config.yaml
num_hidden_layers: 16
hidden_size: 512
num_attention_heads: 8
num_key_value_heads: 8
head_dim: 64
intermediate_size: 2048
vocab_size: 16384
hidden_act: "tanh_gelu"
norm: "rmsnorm"
norm_place: "pre"
norm_eps: 1e-06
positions: "rope"
rope_theta: 9940.0
rope_fraction: 1.0
qk_norm: false
attn_scale: 0.125
bias: "none"
tie_word_embeddings: false
parallel_block: false
init: "uniform"
init_std_qkv: 0.0256
init_std_o: 0.0
init_std_up: 0.0256
init_std_down: 0.0
optimizer: "muon_variant"
learning_rate: 0.00861
lr_mult_o: 2.0
beta1: 0.95
lr_head: 0.00595
max_grad_norm: 1.0
warmup_steps: 200
schedule: "wsd"
decay_fraction: 0.411
decay_shape: "pow"
final_lr_fraction: 0.0
batch_tokens: [131072, 262144, 524288]
max_seq_len: 1024
doc_mask: true
train_tokens: 1269000000
max_steps: 4128
dataset: "wikipedia_en"
Each number is 500 + 25 x the weight over its row's rms, rounded and kept within 0 to 999. Layers, rows and columns count from 0. Numbers have three digits each. The size before them is the row's rms in percent of the matrix's.

# layer 9 MLP up, 2048x512, rms 0.129, rows 238-287, columns 128-191
104:481467508522490521500519488543505536478460495489480511522460501498488464499488474491493528510551508514515529481518515522505565467510461528476493515495463517494483478515536466470530501513485497
095:490487542557481492483521534463492510542473484486497534468468501486475477485478501491484476504480506480498481480499523470429491493470504511520468534523472525479486485498439458494525514512586497
100:501525526542513500521515462530519469535454509503522498490487522540471497528484512497527479516472512503541474509497497481525537450497513513486521481523459583497517461512507502473486478499460513
100:449477509505542465497502530462496506510470542478513490542542473507527529473501496500473474517509518492493492521531492472550489504496523519497495475460525490505494467513462497472475508512484488
099:486497484500484508470472472537520448498474513468482475488521486475489492491492478514482496469500506492479489463517524491525494482483560516541543496500499533524516468466496516466479524517504495
097:475496507471499493501519505475538518544456534526535488475513522443504502515513529503505479513451512445528482535500465537504505541484512519533486499532491487550499495498491512493493438503508469
093:493462471460505513479460506498433475474499486483490488503512456464545508536485514508529489525472514532504488526537511503528527494482505511522504489570554501472517521467555478511472493556474534
105:520466522537493481478512471500528474494487521498553501497506479534500529503544536507543498496505485477485481493503510504486517505520530503536521501497464491549489542522508519467493496466538479
095:525502554489494482489511500496455456486520529519524538549530499489499486498491502470462532463490502483504473496522499479499532483518499485461483516493501473537540498502474514481495512535492576
098:536512531490483445487495552502518506541490514500485540497514491495527513504530482517483487498531497519506492524488470466459495515527492514514505497478531504494485508530532443505438493464528495
098:492553475540495529551498537485525529519537536526520502510480508516500533526513525493524479503513497537558447551505513514528534493500513532555493470483509478499493485477482504496504475464517477
105:517482526520522481477485482511516477517525487555503509478483496453522502492467478487472496550495526481434457530493513471492530474489488505466495467494495482487505487484485523492500478483543551
119:473453499514485491467531487529491498547507476509530519473491477530512489518483469513467496461473486475520485562444519554447537508467515479514532503483496480538486487473504520503517487486533505
095:474490496544490503485446485504472498525495499560501479490466495526489502464478516505486467540546536468501508435499485515489499500466501475499506519516427470506462503514452492487520545531545496
095:498513514492543494471517494503470508534522500436516499453486451529543460512402510482511467517519482474474513523522509458513499507472517527495510474506521520486502482547518521473486543459498508
095:480475519487477495502550490513491495487538495482530473511479441501488471460523483483484489491526490460493502462515469471521493480490521491486504535516473525454532513483515495475540467478505468
099:506470457490489504491493544519492446525482495494498493458498463529549499519474514525509486479437469522526522491485524457495467487521485455519544480504533477520519454506503488542516525482527480
103:521508477493527538523481511482509537468484540503530509433499539488473478524502470538512475485479484498518473468531524501466509504479521503491508540490487493492473485490519491476570527514485492
095:485482489502471505498510524506479523489502535500513541482469527487517475473518499510480538516476448514510507503481496524527505436498470528451465537515453464436513526474482479515482497547489489
103:494511495510454498506502495521498547486509513535502501521532507522458479443480489533526501490508508463513485506539501544511509510483515507455541513530482492487490463461525506494493504502479508
095:472502497537507494481502493520500475477464494527513479496505471532525524497491542483507482526520496518478534520488493520501501471490453480522480440489515465507514478478505513472474512478530449
102:486480542503545460516503532515476491535522478506503503432502476469501520504560493513496488493509526512510481515517505475488516523517499519553521542492478514517492521470487466476526496542533482
099:531510529493508483488509501503487455502511507490526496525484518529501524552489537505507488504548501534487518486503493478508507507545526511501527505518543517504516469494493502517502473486500545
099:529476482495510499542446557508472553488522474514483515497519489488494514481522499512517485505500500482494544492489462492496529532517507502521478461544506490526485559483482504453509485474484473
099:551461504492510502519529504510521525542504501541512474479524502485518540533510497458512491479436520518483530517494518494542540540478533544500509528503494497490463521517541531485525463500519479
099:530496452460493508506498538501504481505467501500531501493502474511472488531488493512517527533485473471525485532475506475479482487520475483490475504534476526515482508509481499488553519505517497
102:487534517506505453477481506474541481501503536473502513463513493523488488510448478515528513439517477523489501452482490528475516517454457504502482512506528517461530502505490475475548506478470525
105:508486485511504466504518501501478514529480530508517499507484518587551511492473515538489476493496524509529476495497503522546484493505521499514512489531512485505519517496510460462476486533485481
103:466511558499535532545498500477501573464476481494528475539501506501515497478483477521489514503486505532435507506432523503465499483502490527519449533523455501478508460479468507466486478506438452
095:509540499489513486475453475476547501479446510506490499510443484500464486487456477483472464497482509505517485484489474527482563499495482458485456459488465503481491489496504544527515516517500479
089:452519495484475527495466484530450503456484497528497507517493500485484443469518498535447525488476466494473516502480494507447499460544478459565475489492499483537505487530502532530517481471447487
097:484506500530498503506523482511506472497479554490488475468485502532451543496516537512488533504506482493502500495543505489507509517481465491550457518543464485444522511520490503511494497531510528
096:520522482523516505482492496472497482530538489515529515467521491511492546516507483512510480494555487494483491499528541533465497467492496488480515497484530465489482471512530466493492534526506487
097:521500471532499531491453499463485445535464484549492485483476506457528509492468474507498459517512524523498493476508444494464488491538512521518488462539450501476502446501474525472513513535576492
106:486474463501474467497563489500528460492532499486541480437481514478547477503515504502527495524510457486535503530521477491523510495510532473486465480483502482514494502467506520506471545496454461
095:500507498527494547527465453543478477500542439533528456526519495493526496494502539488523475505500481484482487442498516475506503448483522528464532510495495520458464534516530514486519506507507491
100:468523542496504481520472462504487520511515566495479474532451480446497488532519473499490499486515433515525537519511459491501488474471529545556481524540496467516523452465471466526496501456490555
096:549516504504512490516515510485496474493548526550531547476500503539488463501499486502484467516507517500561473525439503456514506458524497491509520515544488546530499462547461508528457509482488511
098:512534523555540489484482498486504505504455507513521540491482495523505503451514458506463484437508455531511481494507503480516477477498508479541472515495437473517484502527533504460512491510493528
096:498494526490479501487500501467533497493490552492482508492472502477446512499503490472522502475493487485465489498496491504524525530485501500499514506514521512535493460486498460467488480470511526
102:486500509483471511506535471486511534491484458497508536483538520487484528497465463485496462507499493517492507535527529513526524484466547498475459496464499494517534504539444482469467497509517516
097:499506506479521476485536500496502522541473493550506452497486506555483510517480509523490484489472505543525465486498502508519479469533509527530511489503485483511495521460536462509510506526508520
099:465474482502536455488516497506485488499491527543489501516487510470516505461494506525506485511505503476481511451496508476459526502470494512485460503545492499554527459490504492534514547544529492
093:565506508516473502478554486476476499438494483464514511486517458519538526500491482503538544500517497490508497484507537477501506513495487496485513587465491528524496522496480513523481517495467487
097:500459516465493528499489520505536476526503490492491491487482509506478514514544490530506475476522517473480505490449494500503486491488492501502533553487487538499485503428476475532493454509496477
101:539516492525502520484547472523566538505475490505494514494498461542462511464503533457443455556479474439504478525475499500501508492472506496560517528527511516504513510559508498464464534516461524
103:502503511492536547497464512494511482499499560468480502523531492520464483535484503539481497539479490494490494517508492468484497518506521485469508490490524528540492461447487486527501525507537485
100:516460524515512552502533473556505505474490454458538495525487473510509469493492553531517490529493495503487468509521479484513445459531485516459493485444498471474498495476494503494516463470454516
101:554490480479499532501503481530507466508516534495507462508490497555518498511485487506495495511543504442453513491496528536504493489502515526564507531488471492503509498464492468515539483510515497
104:475495527480529510506524474485525485494478503507507474489514526526462497543466518500470485510502492520499502497475519466488522463559515537509461502518497489463498500513535488522511533538527476
# layer 9 MLP down (transposed), 2048x512, rms 0.0662, rows 238-287, columns 128-191
107:496511502474496531497490491518458511470480524526488480519504461535509504471487480541491522513547533519518499490468471473537470479497495492539436519488505514496491504558478474454506491484477457
092:482502509515501497493450499476515506444512461529503473512503488498528484506547528504494551534494481495557504462511546523518528527497530500499480485505501490488511518520552496497519508505485463
103:480500474503535478550504467507498483429468508500511513478523512501462497515502462507505484515484443499555516465475491528520516528488528457504484541509462475509502507546491513484502475462552472
094:470523495534520484487456506467506508525513516502483505501534499515520515483478526504472527520513494478484576472499510521500483439532514494536517504516533458551511514495559484538515498504534468
101:500501510518504501495529490459459467520507542494504535492471533532490460500444442526499519472472473521535487540495488443521472454531485521476513486500558490568494565495478467501465482500500553
093:499472500487490476509498467497486517502503487491471484483527502546523493527509544473507470507498472532469503511464519493482540508521495509450464520508529513491472510466499510460459476500493486
091:521550499533505485480505501530517469515489536490504490515499526536468464502516542512476469491512477453519504484468505491509527522484515508473448448461473509510486484519486499444514467473509503
107:500503511483517465496533512471474485450452462517519514471552497487486491457510504541488492499514494528502451508540517536495465581471501480477537448460487516529519541523540518486485526474497529
096:484542503487475459476448481498479516450506483498564515496496474526542521537507487455527506516486513509488507479487500484499478451469486484482483496491481441502487480491558526489466538554521518
098:485473532490475517518501501506524508519538504508534483537452534503512462510493496494542501507494504511560462523540493515506439528500487518456506519533510503511529544497491521484521468488515491
090:522468516517534489500524503513474500480491479497483536451523469482494535466493480537515504476500475486501500465507474474501495470513474471698530550506472497521509493519489468507491500491521524
105:451471521521475510489537533439484485504509519486475488483503465533501485507478495533525488559509500514500465558485496519528479506468492478491495473501532504461538466494465473526510534526485512
120:508506507536490498483517491517522483518465527485494490512469479498478487545505444503487515512500523472513522511532566531466524496518523478493501469462488460514460486494497484494508494500503496
089:532543479484489462495511496506519500492539535495519502468529510510513487518488516527510464515492510506476536532448501492517495521501494453562507504508478508507503532513494548521538459501461458
096:542427462469485518486497486463496510488459528495464531470475543476488523479529460520498526544510493474512520473544481527471482498470484521529498528517499504543474505514451497559490485463516492
100:489531470507494470484487480484487526457461472502502508532504509532527498518488509486483499523517463492514443472504467519511498464532481481483490469495468514546458494498503558517458484503507509
104:542450487490528483512479462446454492450523477477451506489489529504487500447482487488477506487509451482544505517506504501516472479548504516490484518478531543476528512528478505488498482530481502
100:502469502492508530495523497474467539495489496487545508457478532485450515504548490529505466475523550500456499497472531525473471506443513493487488514501535489500463537492446547543461428502472500
101:489521499484508486490484459471497530519514460550503485500510500475486546464462522517452494527545537512487529463546559514493495515509507490510545466484502480534513522535532510445509484484499530
100:497508513525499474512499524560516511472501540534532485531524484577452504556500513470478507543509511504510500482521520494505504493493528493501509498516468487539474523491470536462484480484483496
094:473420520479563511516529524481463525555517525523534492484491497495495510462517497521509507511518553576514493514489506489501509539529463486485555492505516514482510509554463495477487498481514488
103:566527516508517551497484524492493506507506519506548503495524480535512478500489514523523536513555445487513517530479477494521546483503533509540513483484493543475540505527513503541478467488519531
097:488504488486497524526496484472514530552477514514494503515496517459466498501473484514493506490491515485552481569475553457526511527463440469524511491488517523508477544509506502477502498504488508
098:481431452512488522535533502509531497499505500483512489546512485496482496493504532433500489491527503526483511527495470471545490522467497523512507487522475469509484460529470521482460513446485548
096:465483508506531539491495460549546522519485474511501441489470456484538481506488470467470496518544514479500481491523540483473524512453535479474516508488519492506493461460519504505497528504554466
095:519491487450444474453496503510519491528475530471453546518478477490541494491504465493511500519508477471538502483493493503551480502533502466514514496514500521481480495522500444516548495521511515
100:467528484546512516516450472492495500485512531498472453510526478464523489496509523475479511528518552513540491478505524509477491483509509470546499516463520463510506500483481447480515494552482504
110:521467455534494495465507478475517524498536521530510468501500524543486499532464547510504523502475478473489502533519450470509553486471508506441528477542524488456490465537545470539487510464529547
103:505508517501517484454549464512465572532517470483497520513504500495537529477486489503520478493499482527485521498488503509474510480539469502517507480505518479497476504500454478486520505501526462
099:482506454508510518501470499442514461508527535526482521451519486502512497484493507504531474451471476510534443517493493507506527518485479477501544496488535513482477499493439489532516484476477528
089:533487494504496468481530508468516531471527467494490488464526498455484513501479524476522491496485500506515493523479532529536528518459517535525531475519523504497568513506487488489491505506528452
094:524461477552530491464482469479508501535512467479441509489506467510489499486508457492474518510504473482508523510474470538512502493487469469478475474505535506500521489480505515469479528485503476
098:511552518481505453489516514476521480472511454484488461480503518500537525519462505548438512505555433451477521490507511484462495493468485479431513495534522464490471511503483495459501487529493477
095:501515476451493472554547495530496513503525512488535502487510518533465514509475521520513495437508484477468508537492495474458494519510529525535478519500547554509450481504532464534484500497468523
098:456506447488506479515513521476536469503517486497479463496508515468503499498483524482460514503482484475504556454526518528529531499509485480491435482457483472503506532537501510485478496504470454
093:447560484513485513524492500461546523478481473466471502472487547534506510526500447526508492511514525516455511520494492497469517481477508479470516511501497484538479450496493505519485563510522521
095:511512529471511517506482501523513528498475536488546518511469505449518483525518481522498493480464496498485506491454514484489523495513482507505483501492512528474481512496517507535498560533507505
097:469507523521515534528518502501505518523501511523525518516493517512519461526511490483522485509459491514543506492499476479488540523480518491522561484509469507509497468522475545521468499498498511
092:462458519492528481515472499468510487478527510468491468491489500480483519487501487490514452482527476503522466488518521520515495491467485503514503528510492492498533535517486496519517538503501453
093:534465516494491518489505456473501516548506522527509514533490485548497462554513528541471504499537534512513514482501509554498490494517541485466489492477466497525497470489517513484488526512511508
100:526537500478508476553524474477451479525468532521508554477508504523504516460538501531498500494505518502501500459510474536520516533441503463519504481459527519484492509490500490523462477485504580
099:501495481504473489496500497491540525451511536511508502488454499494511514502478467517501423462473543518515552495485500508513481471495499480533486533491555504528470503546472516513456479515529541
094:499529490523522458511539518522497477544508457480509514476501555515495550523524487487518510494494505525493507499532483477455519481538471482511488516467484534504511503515515503522484512528517458
097:466500488499509480484480464492493511499512485492535466486549488498488474524489480543482515525529514556557511501463474475517520554518536480536522513462555497469477495492492531467493465533564504
099:487503538513480496514491476496507493490530447460485469477500526514483493509499480526488522477526541482481481509539499487463482522505514487512474534467475501555474485518482501540515515451518524
098:493462508501492523486539518523532522488480481502479490506519492513499422488496507481477509452497497533536465542486467492472513523473468487473497488519517470485482488459507490469557467526474531
104:474478545525491480501468494493490520530501536527509502501522519500535518512511501487438477481489462532500496507485507530509503547506510535511462524476526487548520504479458559485511516520530531
109:512508492494462550528471504530499521467482462494499476543527542503474513491489489489486499470497447446487503467486528481501520534543491516471563481492458507444501486547509530512460479499484524
098:544464477510548475504504496487535492524506507515514530499471491503479509497436503498483473500525502481542544488512509536536485537463483515504508473500503505511574525528438446468489518530469494
103:505489524475458547474483491442493523467563504478521470565462531559497484473519544487506509500533477532471518497481493474540428480497532503474532510553539497506476481486502477494472518480496533